config = dict(
    num_hidden_layers=10,
    num_attention_heads=2,
    norm='rmsnorm',
    rope_theta=10000.0,
    attn_scale=0.177,
    tie_word_embeddings=False,
    init='trunc',
    init_std_down=0.0,
    schedule='wsd',
    final_lr_fraction=0.0,
    dataset='wikipedia_en',
)
Each number is 200 + 20 x the weight over its row's rms, rounded and kept within 0 to 999. Layers, rows and columns count from 0. The size before them is the row's rms in percent of the matrix's.

# layer 7 MLP gate, 256x64, rms 0.268, rows 252-255, columns 0-63
076,201,227,201,191,230,227,224,191,233,220,230,219,185,220,211,181,184,187,190,219,215,187,213,178,182,201,175,185,204,195,231,203,207,212,202,224,195,215,207,231,196,182,192,209,241,147,171,180,197,205,166,203,195,223,186,190,221,218,192,182,240,169,194,179
103,180,201,182,211,172,149,192,243,199,201,203,201,178,216,181,222,210,191,188,206,168,195,202,209,238,220,200,193,191,217,185,206,232,169,180,181,160,222,202,189,178,218,237,230,210,186,182,205,213,190,219,192,174,216,180,190,197,197,196,197,155,184,206,226
098,166,207,205,202,200,181,179,235,226,176,173,181,192,171,194,201,184,189,176,204,187,165,192,208,207,214,252,186,184,225,178,169,182,195,198,180,155,211,187,216,183,191,182,232,180,219,193,212,188,238,182,220,225,188,195,192,206,167,212,210,190,211,182,200
093,165,217,201,232,211,201,206,206,178,241,208,196,168,218,190,217,194,169,208,191,240,225,182,209,172,208,179,198,161,186,197,209,193,178,197,173,218,226,175,200,179,218,225,202,192,203,196,172,175,204,198,196,184,162,199,230,229,208,188,198,164,221,194,226
# layer 7 MLP up, 256x64, rms 0.281, rows 252-255, columns 0-63
081,244,184,230,176,223,175,201,185,188,197,198,181,221,210,210,221,208,176,182,215,204,227,196,207,198,207,182,204,192,198,199,160,229,198,205,197,172,199,159,218,195,231,193,157,201,214,193,179,179,155,186,217,230,213,206,195,191,238,194,197,180,199,162,211
104,203,207,215,179,185,165,212,181,203,170,197,173,189,201,196,196,210,152,179,182,195,204,195,226,217,225,209,228,175,182,204,174,165,189,199,189,169,227,203,207,204,175,174,183,211,191,184,230,200,181,203,189,195,207,191,154,228,213,233,226,242,220,196,200
088,188,193,188,216,215,217,166,222,194,176,180,184,191,210,206,199,198,187,186,180,226,200,173,183,185,200,174,265,182,184,233,234,199,215,242,167,206,210,195,208,204,173,197,179,200,201,224,207,206,196,214,221,242,204,162,200,198,212,195,194,195,223,228,218
100,204,210,232,219,197,165,207,178,196,198,196,173,184,191,239,226,184,212,238,216,162,211,184,158,208,173,210,211,194,209,178,172,171,191,196,219,222,208,195,192,180,203,173,221,162,179,158,209,187,210,212,185,219,224,202,209,239,189,191,216,200,198,191,194
# layer 7 MLP down (transposed), 256x64, rms 0.0675, rows 252-255, columns 0-63
081,205,177,169,195,145,202,173,197,221,180,198,178,181,198,179,195,224,211,197,172,187,180,190,210,214,196,214,180,189,197,175,177,173,176,198,195,231,186,199,189,197,226,210,231,170,205,201,195,198,203,233,193,196,212,221,190,165,156,222,180,200,249,186,200
105,179,214,200,234,224,220,164,196,210,185,187,229,213,197,200,185,202,215,224,174,171,219,209,184,200,222,238,192,191,183,223,213,218,225,192,194,229,217,199,191,222,244,187,204,203,209,192,160,177,196,213,208,183,231,149,200,175,219,196,224,218,195,178,198
092,190,161,185,217,201,190,214,171,172,224,195,176,206,189,184,173,209,211,156,199,174,228,180,166,218,204,209,243,207,205,186,220,199,185,196,188,153,217,190,217,222,214,176,208,176,185,187,202,233,193,185,230,174,224,226,206,203,208,179,211,218,210,190,189
104,219,212,201,223,208,228,185,196,177,219,205,203,158,217,200,228,160,211,204,234,192,176,200,214,204,171,235,198,223,199,238,238,213,193,206,202,177,216,200,205,191,205,195,190,202,203,182,165,233,221,232,185,228,189,182,203,214,212,244,213,225,217,189,183